{
  "n_layer": 16,
  "d_model": 96,
  "norm": "layernorm",
  "init_std_o": 0.0,
  "decay_fraction": 0.947,
  "decay_shape": "linear",
  "batch_tokens": [16384, 32768, 65536, 131072],
  "steps": 2002,
  "dataset": "wikipedia_en"
}
Each number is 500 + 40 x the weight over its row's rms, rounded and kept within 0 to 999. Layers, rows and columns count from 0. Numbers have three digits each. The size before them is the row's rms in percent of the matrix's.

# layer 11 MLP up, 256x96, rms 0.152, rows 199-247, columns 0-95
089:514459533494464548587534503460504525517466487579452492475605430621503468477470502526490485555469466477455473434441509485495503468479576484477571477546497484514489443503506479498520494531535516592459532480522549491472543488499515521457496494590500446453496488484535526442517460457453539426
103:439518500513490584458485524451486486489482538494530512489508449400463519481468548511516502434475549518541460529457550427475532514528488417463484491540446550468516523492598491497469585465480528489492482541517523496461507510551538555531586525547525492477468430431486523594502433543495525549
092:499513436459482496412517528500516531523480463525538547474519470470573409533479505501585469435598503475528488483492408515523517502536524508483547505488442477461425527525482504413534532476471603506503510513504528494466491563507517523513446515553499502506417487439509439542428500454473536534
091:485468451477459585531482460524521487487511511532462545502450512522543497525543410515501476509533475442461514525483502504511459526492483411496526564490607529478479484555525510536470437479440408511477434481473551504530589524569449447531436531527552536496554451476480477459514513485477553432
121:474455518560555446495459469493499486529456470470401526488494548545455501512521490484516446494541500530386501508534513417514504442494480520429507487497524489475461597460490548506515508416462526564413484518422448485544465476536551489514514477454495518497485447505469457420426500505517455524
098:453562476502504474459487501447508576522534445537487481497466484597509441474510468530478501502545511449538477490553606464518528484536480553499561506522456551543482485497493531563542511480420388516518467499562411521519511448494542526530493457556549506540487491456506482487431530425545478486
090:532516522519437483523474460439513520523482504459478503474479530485502561549460484470488479458476467551508590473492534500490526523483516448430501509533457485473568500532497452523444447508613449500486582438443560527465450588485584515506419512532469513535452457526459482534478428470449519468
099:494501495534524498531473447502552514516488457457502458503454457438524544516454482480454482469554515535494514528435497488525457468454508527416509457477580489490574509499512504482541554534507514512499585465448467498524547566557435381466502477572521526526470468464559497511489557432541394502
099:522454565545471414551507548480575529538479518459512558485455486512484496491477512506463537587470534471485523506503536522541468434550481497450522523585491579503484520465444526416540469491461491438505496501452505430518418471417460550540479461535526454470478473526427487527484515432467501468
097:533467523567573538474509519454492468538541578504499518456501567470507453497500571509495453492516450519488537525551459508517521474443445464531481500521447436484487422446417562421496514516506516610471425481484488523502569424486503483429501558506455499509521509521520485450461562465485525463
102:489544500492474487504509494598447578500509468461540537448530487514518462482483496394559519523488480523404442526528512476466434532504434519539551456488479464445484397522473512483491505589562520452567519530457465520466595533497468521525526472476563509480490544440502528481463504479501462495
100:544448544590518542409458562506499509495554482532496553465568467488476478490479471485453572539530484520516541492436451474521492521479527554601484487487489550516408507516475443584512439489515484536504507491449433447542515549535497462518498411488442478472447456461484465480476470505493477458
097:501557550462518530477527510501536476508501514438545505446490494493581509495467406493475517478433448476518520513516538569489501489495523451447521497510505549470532518472543396499509579431492449494552523599492528565485467535515509555486471540511497477493472404483563590528498456508504413464
100:404535530522549456499402471563531524431541524499513466526482445456526458447506521500548505510469467510456447496518529479467491517478498507511512496510419451466559492385525500501565491462513472432503493515486488536562456381540521460500522482567489545577517504492481441475451539509478475516
099:518455461498497558516510579443523575580465488562440529467544510562468478554436514522499480517466520529556522536489494461579468553467475514506532463522459482466507493489382524415532410450507494548519482523465489526495508548502486485544478563482545575535432499475486502543536461511544500480
100:462523466559510551447536489536519600453527513484593581536487587452503426423499428516503508487577504474465442531512453535516490479533561482443484566488507507498479502502507537593546496559518466508491496464513530525535508491462498487515500454463531508476515442518498494599517535450481564505
094:472484459539534487485404471487456450438413517434513497524500487531517477469496510541511492500425541542485527549440485506456537467506554500474535455509502517539516430531358419508457493425493435466546464574543475471455496475496464533536515463510476507430492525493503510568499465490491559498
108:470468530503531476455494535518495527469484498548460475534564561507528538454455508502465559508514487492461558492529506434530508476555548544525468468506498407567492549527554483451537445470524512444455581392467524451432453488489464484493551545410517429540499506453473493463435521458524467465
108:480553469454473514480528502483483477411504404521601479482467455481572497525530454480532489492552522476481455562514513516509553463541599466487505482558482479520428520497481526505489505480458582514452419492520632560522498486495488485455492548493481546461489504509586547505482477546524504489
100:535517555411477494413487516483563514443485575489476507493530434493491573572514553508451605528445470521463550490554533498498450481520517545501399524465572505448466492472505521574461461514471558496463479480550490524456454571492500478509522512531520550521558522541511490457485516472547480488
100:387495525502539496503540492456492500513514459527537540455571511472534574525518467536481504453466542506508480425441495525582538440459491535517567512439567560517501430459468535489525467525503489482448531517549478462461433497465477549485511522576481474477486557526471496519499494441442602553
102:524447506524463547412478507485540471469533480417514485584516478487537448501533478519424558469463508598484425465497468532531428479516522488560453475488545522475492536473518593567514452473526470528563456531491557492572551525476529463498491540479490513506527497427532502504548487410508504473
095:477510484526504546567493506487486468466527483481501488509488515486445545543553493430509453499422542356516471507549470426568522544453539512536525481524456467516448508466523543515499526510587457525534505461529504478551447551569433415515496553533522520528493478514531535531538523499565508421
107:566441510441526506458459484533546486510510503487457544476482459452428440459503491495579621532482480558473497534481473546500465496498527451466586531401524475422446415538490482543483535473496511471526473476534479508504445490508454470480455512459511514524432460426475506462525493458545543520
107:425505482446478514513544489512504443451487543521472521486484516495507509516463489515501464534491542485551492490509410501485469493540485466541585559478519526518494433492525578487458499402558527484523421525456482508530507418531449459496403542494461597512468459516497565505455601448536500477
100:443502434499491436497520429478480497481559482600482483535564580554485474554487552595529476483509459458470513519518557508481506555501463564462498493528505521561510500528566518522447463579609514486456507548500447481433497486551465475533537462520509457477497499445439472453513535499500480520
088:512506456516492448402517548507449467505422568474531503490508484531564459467538495499427485514503452450456476492480414500525489433507527513490518505546471445546464481467535438532537539574509524478517556524425497526469599486531464512463505531458480487570540446581476424470491552482470533496
096:481537554545499460573511490537481512474496556518424427494537482501573489534570414501425453435483476508524529502474457514468409535530480571478485444487454510501517510538534483513454544545411522552533524465592491542438492541547460528509494469497566493477535483518500556521454446487513514478
103:467466484441549458485517464525517545484436543484469497540505561511565495568552493472568511500559496464574481502534485530459558485481456485518538407483442531371551534479464564467535554459469455473569483517450514523501519494541467536441496514518458556489524515512457484462517513517413485464
108:563497493544517551478511515485422494524512423486549535515481474474396550510445603507501491559481526541509567482540445427536494496492546499504461550566565413493519497508426559523425530531483534534536494446509506525525520539552504517481411490464480542465484505467510481539489480544501553471
097:430438556494468527477486464464493517497388474512516525471541536496522470487488477553528502465484496491483527438481550439510615541548601439527438493536468465528481489460540438456495453431553500490547527506456477520583449479490452434561513512464478488516489519496466499488452492431462518477
100:545497546527469502540410462530520470469551461436523427494516486469524469482578528529569478560388519527533457535482449524519467397552405488530508502478472502468484443460496501530490527467497561518562505442457483442521506488464481511510556507564490507512453501429517549485465533510462460527
109:499453515502466579452550498564515559503452509427501524517496495474467430492526489509510473474459512518468515467482453558500495552558531495503420442461539543509443496558522438384484392446503485516468481561454515463453579545546511498568462528508511517486519528495505454499544452561509496469
107:510492432521511520474456454492480561472530519524566497497538530467482552493593473565456511494568460591568489542551481515515457474441453520482523509529559473478465448488485465477492499389465480426532464546487474517526571544537552480442505473509562480477545545476431441486530449493476469504
111:488547489470529498454540502434466475500518427515556467505558545541482507481461429481499443533500478489492508454552489475503504500549491466519556600510517482504421548513463519527484484451551500525450515484498454405413464453472459500556521479552501503492531479495586642466501536542496497470
093:463524460529535499503488515448511509448399518579543544486520512471451526495497435485573506494513578516494543415425496521463512496521612452540556497498516489509464492516502496462499479451483516460538364453559491486539497511452524504548490523524430566526555500518486442523531499547492480495
099:492546517466485488547469540500494430490487521546519556431567428552602500515519549616474498518477548483527496499504472555493483444459514450540521466473454511548528505445505547443480461547526529488446518467513482452543495465507433511475566563494472445440549444487542512540486514460493428464
101:424513514426487472490514498528508503435518525468527591492468478484498463455389537487558509514477523509451506492528536486497486550522443461526553424501516500434428428596516563479535564552519536509430540553523528573443530489521479463492459497512500523518457463502530552564479450498471508493
111:495491413468421463531498482584462498523514539494593485479468497572521493421502539487452431489462476485539477413522450527515443467564481455504501474578509561542478552498552532410546520536532491459432544469473465519499485489490450486460521440534483493468493486469470447526531452504552490472
092:458493532508498566495453519495540555489481512435476546518490453461582535463505411557542576550407495546495447468498502523506459459457545431477440411457504477438495543492519471485508513504454445479518447575497470421514552536485468489519493448485447505524492445523487481524552437497487547477
095:501482498566503498532503555514502564487546485492410532525490543526542499486450430522509456454479507582494512622516464610479456491430517476507492478502452481571492443489517503500514560461531535474433484503524520561480517549461519482486453511401519507490541425430471510478558493519463530495
098:535517540522535434515546582426519493537484530428515521494543448486522448463504461463426502451521503483351500588436572499532458522475439519522498583565545469567475475505453466475497478457491550500485505515501442500525518511442470505517537510475457485517464512531459515514483533476555495479
095:472481579487498542488480485498559484464526453522516426501480416476411527503492520468515580536467459526452550445475457511497506476563512479443519532515544532570503497546508490540477466505522571434426519478594530509471476535509443547481403476447545499489454530505501398524506467474522508498
099:449440538550495504530500454453509493492469510461542523518558530467578551532515392452508425585463457517511547535503501449504503462553465469472494474549490563524516464464549453509488373476472469506517461514489529512513441494464517536481490560449489457438457558517511421509502439477537513489
109:511546512520474532478462545515508474475442471502502441505536551448458538489589471440460502487532456535460458548544492517483547559528418504429546417546509526454491551527445446467547554506499499552512535493506512449533545490499457459535507473491397495439469490508564491577531454556480519558
090:536523507503518508532472551495539525494490513459512522434601539540486535516516580421447490429458521520506476533440492465591456474381482472457503402492519498502523506518537500531488502528516542411560518474483454507455532460579502470498484508399522499525490496460486527472504429528491524522
109:542485510446512477532460484521494556516404481475512530485470511542502464492559425525503482452491515481455487530454460495512549489394490502493500474456502525471393560449490487623553538593543523516499497522439498535481451591505542511522558466491485527475510441488512490513470526538565459529
086:546420572510465520498434525483536559484433494552508493590477529474464503446512534536492520473516510464527514475495506481512452563534436477463483553494491553536490490533542558536564521530447465482552448531500433496525483544497470454480535480451519389503526434550586447438506475496510527441
127:459512502531485543512483491518514422459523467479526580449485510510486549527505401454506535486526541573509522479528389492533493562447484533454457582481492497472534471539461483523449431493482539468548435488512455465514499545457542464485584489438522448469508518491478462545459463490497598455
# layer 11 MLP down (transposed), 256x96, rms 0.154, rows 199-246, columns 0-95
103:530474490482495516511448520509569540502512504469505465536470475485512459516510420588546554509417543500478536419460497530400530517591559501470494502512582551445468492482427533504508422493461535479500529508487459483430454491499487477489507578515450484487499531525466482495505556558520581430
099:488488518501502408558493556477397430476481521480520520475458503484492471494485467536482551550476563507502497451496470565497542484433412395514548502486530460469490466493461520548423489515523456504513418492519526475484500495533508525480468521522558472506515559492491515582451549531614472453
100:521474446602488488504517462512543478493504445588591533425501446515480512512434525520519481488450503547478514513518523514512505452577528518467518558540502567494516509498596507420418534517487523507490499463485557530537492517513526473483581530463470506488558462464468459406488496414545499487
096:424516556512616516452533514435462419478456571512452483488540553535499550492521504476446482488475498501464502496572493521510501510381509500506503479448431475518490481502490424501471546542510536475483409493493466535472501532476527495516551493508560477544539594473593500531503549506504480528
114:455466519507442559483478528479484521526445475485472451503518414450410483451502441495532526508529489504524465450529523469537455505561515533486548418459553436479491502436518560561540478520455515511472458501524562480510560536576383521476409557518522455473504493524508487535450510475487548496
098:480494472491545499488500542505578448576460486504551477484493534496499456567562498457456487522500478437492485510551482543412415505522528475514462503531475457563451533529489440600462502502554538489507476522467492485486514582489498540515590541587553525478515541479499481461536484614477528486
096:511517549569431464507524467486461522519465545418545486529514525499497456450481549499440527443469586460454478500499445526522498468532491593501430496445539495545497491564493477435500546500436494517513479503521473478555581478527458513510463479432531537486419570577494491541489561552544516524
092:529537543482533450489521410474445502468463514506497520508575539461481478489466510507563498499426468536507539540544549538409470583548571476530511466513455553495494459525584510501444486505458487547468475519460503473535570521520432485500503561505501531476489474489502491526475421621516444448
097:536455502560504510557564469435477533538575512590539473501473501468417527504511479484534475473468378458522497455504453509457386510509491513495590525449533498530453512445502481493545488514488531499450410529502510504529496488480538481511453491515514478489513499444563509500525486603530515442
098:547501437522459516539482528422514506540508540506458455484458534489503538519507515439504440449521501522490518567516548535594495388538524524518490564421500439521506527489430539474476553491561479491444549491486473505521441509513405491545527490501526501517441552488533547525475405495453439500
094:510496502572561485557489519511545494540507463490527450527540526539476495501495447477484539434539580505536480456449490504516472463455506468457453531550510542555537541485552553499499421387466504512552515428492515467527463420522553533573501442529520551479516521507519534550591535490500578488
104:484510504440544449537509487492585464530473508497475484525481544510457523476494516470514453526470480526471459545542528460459497544478460507495487502522440409563455408478536486506542408502500556450551590481509456464475445514466496517419538578480475513470550532553505524488481490555527461610
110:536509477483478460446498491483575545453486517520441487491471506459462521409505503530535524502515510465512535473388506519470463438516442598482474470475453458563591494504531514528545486486533418399509509494477538502514520466477512569457511489476458482478546570476541538483441494528570477437
104:569482543487491529602525583494524476529521491521549493475453453503492589581609544474449533446598556551508433451466546484501492483562513478463500517544499484475485469552528521466486512444480510565531511496486544527517441500500417492484481463459451473478476477517470498516471538475443466481
100:518436459443467496559475534535476428518528572508475453490456509367468559548437471480544499472515499479464484476489521508559485532500507497467516489465493436508518558556447547542523482482503526483543522514465508532507518496580549496487490539505528467554393460530432489533617527523480514507
102:466493485540477435483496486485525518504486569540538490539455452520555509492535516504399539511459439535606411514475511514487478481456434486554464555475495402517527521509508523429465462532496514536539503504512505492534505528488536537503411469460398499498461454513565509498430551519500527569
098:426551485499514542546496491492387489464454484506466480528521495553511472458485522462503464509468510558465550482549584505462495504531517439493504444472459503375461442495512537490516464487560514535460585435486520457514435525531504443468448536443519472528413447496525510491504442444477479505
101:489491578459479480546528446516527509442499404552495506495475439532521455494492535560582502505447482551500480488450502497484481441498382418520535415466523521438522510490476404502528475505535522512471479498489511422552474476528531475497476534528509534463451448430484550546455482549454498505
107:459423448516560522501525483558463484504530460536462488463477542518583501562486573497465537483444473618448517559512510499460491497504442433482460540508506522539510543424523472538507531427559432542523489523477463505543495525589490480488532557478441513504525541547492531449520491506425536513
087:498511524530536486512576512493510487515477420540557516509423500508440452502505489504562526531563486477424480473473511468520535452406420490441547530470515569536517482503519469477399501553497547571556527478461551466482468490474427461535430510523437499472540497406484470484464504504541507495
098:509358542542407515491603474521521529548534470530484481471488455484550518483508407521488569498479532548447439507490531424393545493500489563514476492510434432491539487486520515545446464488483495524513528505463461475526473459480502585540540481496527545485475454499490479513531499478507496483
097:542501510474462506565516535511579508534483531551501488525500501473499523425515535456497520486506476488513533492440475490518488479452539518485586518508510482516539465418437480473488414539483491495487523511493497550382515528544511516506574476505470438450545462523514480431556454619407426508
100:538423556508499536519581525542498526476483604532549502406498514428537556462506468542450498508475450517517515521503536479508504466450557446544592502533520497491453455546486491557398608472542554520477519494519458550481537457467519496519491527522509515487530448482494473552485503519478449458
110:543491506426576512489501465475501527525501533471464518532481504507501423508456472485564521457496480512437419524492494517438464554502455452474511601504426626517533497525478461523508480528502576500574530529553477528471497464492505530517534547457542497555459552472575498541471450474436551501
099:499393535458509532488526534533513482555473490567514507485507492621444463548484530496482511510559536501474502508489437531530498529462429512451440532502476485485489524414500443587504476501455435480506485473533523478495566519556539477510420523481554541481533522447502489509544486482570482606
099:449564473441567475513489484516543535498458468500538436484490551460514458532476494487478504451429505474444485489526595550457475486439543469480467497513486474449461537564519505463540531491503503574518516563478525504499518531502516526481522500431522506530552563488559605512565511416455403546
093:493471505531474504522548495485450560497460490459531460479508515455411439504495488470481541454516453521541472447471438487515373507510460464490459446546456477503474474559415489507521485550459515532573483471511396446471528444557454510516482533483480535552468422520498493456486561497547547537
095:529452532549509561535494491510517504508509537526533533395451530520483538473480427490514478510485461516586499527511542506518542479433455528499428525441506559454446497488579499564477530528443560478419506520563513533396497525483429534524539498503480507523474467451500504500487473463533556597
100:503492475475493517483504464502480447559527422475508496505510577520517501535506453522486500494533482523495477563436540518510517478538526502495468533529638498420474524553505519577541559443520410454550518507452445548560521425475537465515475487584478452468480478471556532502545500500493413532
099:465446524520484472471436424503488482454468460436447528464507491509530470494502485555526521502474570460489495536502482537503522545499463453538489480495416481467478548505536455544513511455516389531519460624427468412526560503488509515489534459512535472509489532406473541463478495481502585544
103:449539514512465499500466530547485440448524544480460506526475495598475490480520523563539487537468387483522523427412500500502453420573486608501555500499476493538483513507489500528417542531497494534403524476564502503522562521515469493530496515452531516499459497483451448466510443448467517504
101:522510556480511496508541434536518490510549465512537531384540537530526531441539501509513475511529484450498493470451471464533575529487474516478510473500529438548514473550555486478487573598500519434489499455453518460542478480516512526518458453473526579416478501455553548481559463442595545532
094:513526492543485512519516500517530497569514467527496542482506464472504470582526542491511581516502518506528473532501521522535508594484492577451459497499503431493491439519505525529440598520495523472397519540578506518514512494475508558476516510619427474486463504556593504529471523437419493513
085:441478487525497579494453587538561487507485485516524482495497496440543498557481493495526569537471511503470526457480452514519527572526555549559434436506542509503566500495507507478470579643431467521511518497569548452518472521538467524554458537519512444499525516539521470539505535451452462474
109:457501488470550492466489519536484497562467500422513428493490558491492487520559506513490492505426455443444498506495560506462517487501478507535502478628528562487535492493524444568526523488560494524576522472561450511502488422512446554441433474511492513499614578474482494504494488424487463503
102:508474471461455502626504523456493481461535481528508514515477514504527545516563500575559491545471556510450472440470493465455508487527462456471455520457484541463471521503511378516510542462495455479527440439444537506514480418517514479560514533585600498504497469519525448427492498462497528482
099:411518565520523504498495510489477552500520471430519463502481531451498587460474511509556484535509534566429460467443551467478439492474514409485448541471562433589479473529494584470498559542467481490554518542480460514523487457411475506509461457540506467492451498547559481450478506476507505541
089:595539471547523525464474588536493492480484599566496523464503477484503499494529492538543469492546529512635475507457477533475550534449465440441501519516486481532533530453510467493479405533500475505545532477506454549500456512458549468575519421531526476537488529425445506504538474495466531521
112:461491453508467520532546551512423528467539519549506528568471524517536480530498471513510556512529555445524458494477474467475484454515480458476502543535522558414436495515513442398514516435502508409483503478560469478442542468511434493533490485553501505477485410502453435515596549500570499510
095:530470531525454512533479492430471507480580516484609506532431537489569469531561444541543491459475495474509464459518503490499500482510451495525509513551479563438520511503446477510446470488463515460463500484501506505445522534515457457535471485471494402441465513391510506444494591427450426496
095:475484480510503463525511473457506416497483472515547463485521461458565537461535550466468517597469482410468510454489511473490442474516535553531492499494427499459524475593494511512424508545491491533465478410432439472485471483471499499450486408518510503508444457623510483514510551527451501508
097:474545494448473468452467494531503555530398490478455484569503478527513478533529454511466533514563483527539528495436420494482509518455530533543506527519521471618466530482560600473544507516477434417585546561496490521515499537498488499490421469495542511463525464512497542463421523514475538515
095:468521466492459532510520478501454480518481454516519514527498524459536575500469443431525531438533450515594554485466495507496516500465441494513427501470497505536498488436486549522597545428563631492473490424532556489551499595476445512483512520504492426484530513480480476494543530521518503447
102:546454511490447490499522501526505475494396503504450562398470482478522490457527505550519513501509542485470571591497436483545548440455513446528511468547501576465521580493561470541533439539499535540504480540520500562587440513471527479485513531489561500468521450552500533470480488543442489549
101:464498429544521462511517471538491497487509470520565468535455522438465443533549505417508448552484616469424453457530457488524463511520443416473475473516456515531520499459512491471502498419475528508479591460454539513479500517513523579489465508450491470522512464432499435436512423494464488509
103:497546524464484523593485563503486527521529507505534521559443466545483505531512531510495521348520592474517479515493441579528549539486572480458534532512560589530487481493472500479546516542482483482513579500494449470434477495479503490530516438525485414481473504479522512523554558473543503544
108:473563533496438438462545511485492476468520512554539517485489486507521517460537520468480529470461537628541456554557464506467508416486533461458490498493471492516560523469493522537529433507524546545592505511538577530538427446567506489434529467554554518516506479514469439515565454486558488521
087:477517410478526485490518396499500486530492505456510471464545522553453528515551430477523507502544506455480460519456478485476447469480531536499500439475585519504412506500508477403453510541546557575507520454523579516565474495426492487507441444491471543542505483523460546573472491509459570500
# layer 11 MLP gate, 256x96, rms 0.162, rows 200-247, columns 0-95
102:508511445460531563549473527493540518406480442500465527541509496465578408466496474435408447530470475561554545490525560523511496502480481461545553492522472510464481495504407532496444527505427483456535510513455411528501475515485488558471508510538499446516466445509480477491525427517492564447
091:453474450480431525612520482515414478528466608515496466561558414538493538505384549444473486449488526499529514495495488526574526510562499491535463489456561477494488529488507481423410549528528519463506440497503489506487475502493529505506535498528541507476511499469468489449525501574535520479
106:506469526464526514471507480376426453508476483505484528570532468520474538536545526516558506505446398498526481523458548515521522501481518508439500472513407491593523488523512453462552618522533521499427451403514525530546490499476519478499474516544511533495448536499492472527524549548526464510
112:541510492469553457443489508522444540400437467458533459579475527538547524555476485520467524455466499458571486458481479474437496487565602513505510530589438540492463514547484432532495532495499424525512519477421458512481461486497557495533541436503481477512567451481474470464494456502482476471
093:446510521504486495538458524511479515440547497400546536524504460454553518519483468499475478583519446540433499540482527517450457531460558482520523544475529419477458477465519480551511526531521504486515537466456454505530500485532452487483533554605439540528476546477661508480481498497487539471
099:497528494493484457533480488449486521557462495476493466514583561474519455455504461525507610487452485467480491479546466432519481505495583510454454516466546479556523428467451499434536516513457488505499429512477470512498439499520417551486403570463506573523459590479530453537513494490458520526
093:496509571499497516437499456471546520559481397484566484533519517477475525484421480493381547483514502509562482463498493481547467432503526445516467501546513533498591579549501475456558514502464517496472497517495534405509519499517461461526470499529422489454531419474514470441542552461516514510
107:550466473541517500533436576488508497499491546537532571481441532512421488548526458502539507493435536536467507437468479529491517535494505574529523377517473488486472542529521394441503525502548454467424501479457485471573468417512512543537553494479441479533527488493509542485539485567501498539
101:478469534434489540468535538512456494474515574539460544486577431567483554452457568449487528464528505468471478579534557441485517548389484528545434522527441536503489457519459503513484531493536462435544475492530477435481480471515461563510506509493514511456474526508520435557481472430527528548
092:470465490469547460495522452467524479520522493499491511550592455535437458519470508481538542479476590518469492505455501477437540562471500532510469446502527571493516576469539557506510526484457527497525480474565438420469542443479522589569460547469439484453484492493499524578538534483565571484
099:482488438469585582471490493481435527503582507549513506503484521536490512504465458453528544507506545485447534507546516532511497586503511445550519477500572545489508470497449514506519601546471419559517483483523518456487529501523552443546457471557511542536499498548520527559594534430467489432
090:428455495459526532418481539509501476503551557560473502566484524473535453484482532551531466490580459491544495535477462422438513598457463515441511513493480561575541512578431501510466575558465522481457455474533503443498506512460484536497504505526520486497476490611480500511481476488534534451
090:436482457538523415505460504516518592525518416543525499517510490511497510565485485548559533478544473491517455450477523454499528544523432468480458500584480481416521498516518528426453521496538480487479435540507554501525455458539419494476421531384497498444450512519485498530479554469493491474
091:469507417531510475497480473500436467477480485543490420495504466454518510461570512452461492479493494474475502507573475468495523473503503487546440556617443515579440515561575454542478459490468516466490498467430535538547600470485531423502498567526472484446456487555519492504530502468497459545
100:488522484481546466476476500421533459473561452510495481527510481489492460539536480504483444468488508491487519510528547452481573508528441558503550488555372525488480464507483478521508601455526564522539453437535501494478500430534523540463489598582546526459507475501391458487534495504473513459
094:437485534485518491567499477453520489469530448508515508511514497499500451510498444512481526523492549412501540522524476508429504550453462495525471461391555464506556485484474447491496507480411568494520455503551529460501466448479473602533516551408467526582580498528479459480519558529449464471
110:567468451494531512509519520481518543501525393463447540450566526571554470539548502451547439521438504475483559521505537488467494508477442542525540541490507532482574496495506568491544547541489537474533482509541557504582543458605508496486511506492477540496544505547489445506481593450434497488
098:468531461501502484465535500521520489488481542576489418430474541505500500503565559440481496586504500562535509560437513524501436476555492495516458557484540556496533417577567459448477565495519479524467569463559515454521440486508480524479469521514542545466533534438481516502578552508476557521
100:532508447513463480518480534443450472539468494510382504474447507458535496498496458543543474491509531430497494475533451436475481457461563450496498491468368550501606512484471477500515432496442515486545541469527520480524507497507519465557550601571545468478521547493465461479514490517498503449
105:505464432524477502579505537459449544478511476474553507520471558466509544552531454412421502489441489469447551416495531514503539532544507498536511547447556565539426520530491546465480548483517504450460474518507506455427545502532450493558546458489475507423505491437478507461496515576470550529
093:460532457499515525507487511492487545491515459600484531626432546460523537506471470514526587476495538484491517470454554488471517452509503476564526440570489498499581453502473417458572476453488541504463516451474483487513475488512563563473522485465461467530449461543415549467502538505471477544
093:502446458424464595457471507530474455520453493467475502453500599482451457473521434427473516517511460526445485513517464468496544477505517505548529520549510426563518484517505465564466596461497545535466488595531565537485396480536517497448496456513542501502508457545509446510489519481535515503
116:466482498508551559527557520521556475437461518571513466441492460523448500510519483457492522486578503455432468536540483474437513422440542465455531519488480505572520499573516386571502580492520501455472472479515484486502512582510492512511536474486521490526513534481578553505489569436505491436
101:475474409586477535573536475463480521449545438449495557638435527453519526490484457488502515541480517486571504504488533487524475529564522488519552513452494492488520570500523462489531494463527485489488512450406463464576501519579476460509514452528470493472476497572538441475488512443499488497
110:592513459516455514552484493534481529505594535474530538542448486487538482559467464465517462453499522501516529599498452400517515492536473522551485484447470484487553504506494481506462424433548465502502526465491492527474497538521481414474507481570493492472507548460514445501404429452442554454
094:527553424514532441551506481536531478449445505462461481505500578518504459444541525466472468421477509549443497460503501430571506553544457557494429489499544533481502524553460464552509455474497520502460529430569527512554551487544523530518467548461458470551449536517475470432533512444461490571
097:544516466480442538518536574563578596487503527481505444533436573491520524482462548463490513447499482470531505492458521424494447522475412503498527534462561610455496491500496476478514486540433504543522503515496511565537591526556530504501574547516495509477462475458553511462486514520534509558
104:500434396440503519473559494460584493394510520437538552528528500436509493524526554564512536536554515510513499510519574492484488471580502500562466476470478543467511509493559469400513567494546503519482505496550548503431454510516466528551499532493406518490488479507482483421496484492491505528
115:489462543450588513517579440522521456449496581532471515513504448454476456570489523570472471485507494518496470502504519518436471481499526476448539514512523561512544501483510574533432537437446524503416553455523435548454462541518555501481440458506504476493443456506544483551535574446467536490
086:552530550483525469513458513464456539512511582477560480493559464457503453531518512535567480508555545562514509545525546454580484541490533484460505481539495489501487489530555473536407530435514464491558425535548508524500550484454542509523470494474546614465479500513501465438504609456483505536
098:507465516464481474461499515476506564472509553415521462545441521500476471478560568525444513579487499489473477472453480442471500466523540513534487577513494512518521589552497547549494486546450517443570503434507469537492469483484455550481547513463577528420444510567503491480488468531452390493
101:559551478449517550563510516473484476535422484562560427469537545519511421515459500509472523492483540513502516532545499479515469417515506389521490478506432529521517572514472482491517457451490551492518479440502502486486535572505619485465534506474545578478563485445508489504514502576513536531
115:432505541443530521460520557504548447549497493445484499545459573461561467498401516496581476445482560534493473522471491450484498482497452442530489537492495546566522510545519485540449555494464454522537513460502476445508449503600556456497451559500538528450434464478422509466477505506500542523
105:502521528554496490534428560500570499499506528466468457518466520458485456499503479485530560501544455457559481524439537477492503524432529526462486473490427523443473457558538505456489514503574478438462406512493419476525485466496519444599503542594449513542438488512494501479422538554486516537
092:520444538542501533479557484458452461495517470516514447560428499482466537484496525527517479493472596540458467485514564478494452473501497543531597561481545536426523497575462486537480451498551487478512488439431550554556594523499474484508474553497432510530580516477465489538481464485443550523
103:472466401506472500474497495517508485578538466425545502517507591417457502440468476469495552509503529485476519527475550506495556510502510444479467501571452545560534440511491467474463557489512522477489474386548496625484489511524478512490525487494511489525534459562498455558487406474483494508
106:475478524480516541536473514451487497512508494460501454506483563487478521454559464439473435404445513498505489483450380471499542542478534463528484496443505552462496510534555470513557586534515492446473529474495515445457524505537518396518430503485497484522536453515546591523535478553534494583
105:503533487506509582451504498461546518519519476564483420493452509529524441486523489552417514494463544510513543569497531448501529530455462513530480539465521518566539460521580554539446478469452438496512449431528489550587402596468467454551522529478509469528549535469501525483504509529535500510
100:492505495541550518485568572472522483485505558467483479483539493511496488443428520543563496530478508575532464425563455503537408543475602565539543452478467524469478463489511482588502515539517479486517578460506458469525487495544498485481516494500445584545555473469498519550539418516540514538
092:538482536435554504457497498489508498499420491521513499559473552609461461487419471549562530411471537515476543467519557490455499491511504469475516549454588584489522514441540484503513446468533505518577478486543578540533510458501489517532526570506509511529535556466488459486502441532524462440
098:506488463404513531512445512557542503525494584570495511445521458507490511545537462556543527584517552541497432535563443522474448499407497404518435487512470460448439501512494414550482508457478516513511459534511497477543488444503502526459510491529536500490550535583495539490496482450522543493
097:518554462586498423433509454512459471509487486518594459526418522514527504503500377498525541445567478497501464529512488443540502551529502498501444523449505538501525542473509496537463475503503515511550523500496465530384419471556494539486483528446536533512506534504507477502532508543423569452
098:444483511539608503512591450475494462553435519500472502507493508523537465476468497521444435470556562510442481446467496421427493494543503507523501465479455512537555504488475542505426461525497480484520438510552449516624506485503489477548487493459530536476579465535518496482455489464591500511
105:508406449493499513445505514477503507496479454477502554490489521498502501523526480533468549527461537464508500514494559522608446535516495504513513458564473513535520499532576398503546540488500557510570584477508514440472418448507515565524434561532491540401490488457497529525509487503535402482
101:518477535537501525443449542464541467458515526423490493504468523548494443525446450506503523461462530456457535439539513456523512517425552507487504442492536492452639493546529521556493551473468465617489527472442502480484469457491490490552463455495488498530561431480514461516548535494561487556
098:451530494507619544515504512547556499479482493517497488515502485477532418548513527495500510485501531503504565524544545457476451492552477558472584477510522425504567465562434458428513478502499498445541529561523501374503495465501483509499534489588522577472516481497445453465475551488464455504
089:514514490498478499515487520499494488449520472566549528560480555483444398533512479488499444443472506462475553482604493469563476476492410485508470523486434488414509485448533492534518556410437485450537465475426513451466575462544493516448515530509540478508548491488488497518510446492473413522
107:504482564488533500504501482460496540494436524496534473463485484476535457467488549503475442404482459435543507491577533435519477476480520515475525468466542584496545517542511433490533470545534432517506510506544600439505528445510501489529459547507584527506407465515510422467479457471476473410